Weights of a small GPT-style language model, trained from scratch on English Wikipedia: MLP 1536 SwiGLU, vocabulary 32000.
Each number is 200 + 40 x the weight over its row's rms, rounded and kept within 0 to 999. Layers, rows and columns count from 0. The size before them is the row's rms in percent of the matrix's.

# layer 2 attention output, 768x768, rms 0.244, rows 214-224, columns 640-767
093,133,186,224,218,168,187,187,186,235,192,226,156,153,206,192,168,254,182,132,167,226,209,144,174,141,160,236,215,236,188,232,186,192,163,179,248,238,232,188,209,201,173,202,226,197,208,222,194,179,119,238,240,121,205,175,285,149,186,236,207,144,206,197,258,140,250,168,132,206,175,234,177,212,102,193,151,201,227,210,217,199,191,173,248,210,268,245,229,242,161,200,233,192,198,275,213,168,313,253,163,155,137,179,164,206,225,153,193,179,194,126,244,220,227,226,219,198,188,127,145,223,141,242,238,144,231,230,300
096,169,152,198,184,157,149,159,236,162,182,241,143,198,187,162,207,201,249,236,217,178,164,167,175,238,241,214,162,220,197,271,199,192,184,206,241,119,206,210,224,224,209,145,161,175,226,247,197,263,247,212,231,242,257,184,196,197,162,259,198,177,195,231,210,147,160,132,215,241,209,143,259,140,235,299,246,216,169,181,133,222,191,216,226,167,190,218,238,232,251,255,117,264,233,251,236,117,212,183,145,217,261,165,150,99,188,157,275,175,291,200,253,141,187,201,201,136,235,227,209,249,245,240,317,239,196,186,184
104,265,173,193,252,175,244,213,218,194,209,191,171,196,219,176,211,297,237,290,209,176,227,165,173,212,187,130,208,221,212,188,227,160,218,209,182,163,204,126,171,185,261,179,167,266,196,196,190,233,154,187,199,145,188,256,225,210,99,201,256,189,242,172,228,224,222,178,227,204,266,151,244,195,260,160,129,186,204,115,157,84,235,206,120,195,109,186,285,235,248,117,253,203,179,145,227,236,174,214,156,231,225,215,204,201,91,168,195,230,211,169,207,241,152,208,207,216,272,164,203,280,183,151,158,183,193,210,224
101,173,219,204,123,178,183,251,193,221,189,165,182,169,218,247,228,195,87,140,117,186,231,212,218,196,175,222,108,274,236,231,167,278,237,206,204,245,221,252,217,152,232,205,233,194,173,100,244,190,248,209,174,206,136,200,218,259,152,212,213,176,209,188,225,160,243,149,119,233,201,233,184,120,198,240,197,228,175,265,166,167,133,156,238,218,205,218,183,197,226,211,265,231,182,242,259,208,150,214,166,158,186,197,194,113,266,185,180,252,203,170,169,203,198,236,245,147,215,273,226,253,166,158,153,179,232,182,163
103,179,129,220,244,263,229,171,213,156,185,165,189,165,175,146,164,228,229,164,262,161,203,145,184,186,166,202,206,143,219,238,272,197,164,122,209,187,176,166,185,125,222,268,249,233,147,144,196,197,160,203,222,185,254,213,216,175,175,197,207,238,187,163,259,128,172,234,203,249,251,261,210,209,162,276,186,195,127,280,209,175,236,263,169,295,155,134,202,268,183,164,187,92,303,276,214,226,140,184,189,215,253,143,130,172,243,194,192,144,240,268,162,238,207,202,154,206,214,179,280,298,229,166,130,189,148,272,204
100,268,162,228,188,187,263,170,212,161,178,144,192,226,177,202,177,219,206,210,192,202,219,139,192,173,221,192,156,161,231,198,140,256,169,167,180,184,217,232,163,199,200,208,186,132,193,209,185,268,176,255,200,204,170,176,182,158,222,311,240,185,186,202,133,251,178,243,186,135,123,204,267,240,225,183,187,157,317,216,287,200,192,160,220,179,154,179,186,169,194,154,179,173,189,193,162,210,145,168,117,250,173,203,172,246,157,183,252,177,124,241,209,168,133,196,234,209,159,245,145,196,194,164,157,221,224,104,137
100,213,219,172,234,165,214,253,225,192,194,162,233,214,124,177,216,176,221,244,200,214,209,119,193,147,260,279,209,180,211,172,244,180,256,126,182,248,162,223,240,233,160,227,182,188,204,171,131,186,269,219,163,148,142,226,147,207,231,203,157,217,173,205,241,136,203,168,215,249,207,115,221,225,242,229,153,224,113,139,130,185,169,218,221,181,186,188,195,175,209,159,82,167,229,185,139,235,324,181,275,213,172,253,182,210,227,160,144,240,184,120,168,212,188,143,288,248,315,188,155,205,141,316,303,228,211,191,184
096,221,200,162,161,183,194,304,240,127,190,186,226,233,218,230,232,263,199,184,198,272,140,192,188,238,188,217,240,167,198,230,149,172,185,306,204,217,224,206,172,177,263,238,204,222,241,132,193,199,208,192,116,276,197,163,183,147,214,208,174,179,277,191,240,264,151,220,184,177,175,172,136,159,304,181,197,147,200,237,163,154,191,149,227,197,184,218,309,216,178,146,210,210,165,194,146,190,175,197,158,131,143,183,187,316,193,211,203,251,142,189,208,137,114,213,236,217,252,161,174,192,239,197,243,204,278,221,154
104,205,206,237,224,207,225,184,203,206,188,210,155,182,170,200,162,210,122,257,164,213,230,153,201,147,269,190,245,233,194,166,168,236,221,148,149,195,182,91,178,206,213,210,145,196,235,185,129,173,212,168,246,170,225,217,202,220,176,220,203,202,174,193,263,194,241,201,210,211,216,245,217,144,208,191,194,215,291,182,230,229,211,263,170,230,125,207,281,149,251,238,210,197,258,250,225,221,196,204,157,234,180,191,206,197,231,169,132,186,212,136,176,264,206,235,283,186,169,190,218,218,181,217,186,155,211,185,231
093,188,152,230,201,228,250,219,199,210,191,258,152,143,233,173,133,152,143,205,209,203,220,189,167,182,188,153,219,251,165,210,181,225,254,169,191,215,179,165,188,126,245,225,189,217,216,129,191,207,170,178,186,198,200,140,205,142,229,170,187,160,236,158,228,288,370,121,250,168,177,191,137,259,149,308,117,237,141,156,214,250,187,219,202,222,147,200,192,163,259,158,198,256,214,146,142,154,203,139,146,165,197,191,175,189,198,163,154,230,220,220,179,142,153,188,177,239,260,202,266,157,173,207,128,214,219,92,128
103,226,187,256,180,221,123,232,116,202,201,175,193,270,198,263,198,278,147,272,281,175,242,220,196,215,213,163,218,142,239,189,228,190,236,195,218,196,205,226,195,178,223,184,165,166,153,188,233,234,211,177,238,184,274,193,162,193,198,239,180,160,216,243,248,207,221,159,172,141,197,183,210,227,146,189,267,168,233,284,127,212,147,279,215,219,276,164,197,205,189,196,225,261,210,221,236,182,254,137,208,202,205,233,199,93,165,223,112,187,159,172,278,199,185,146,239,232,206,259,189,189,221,188,134,252,119,146,278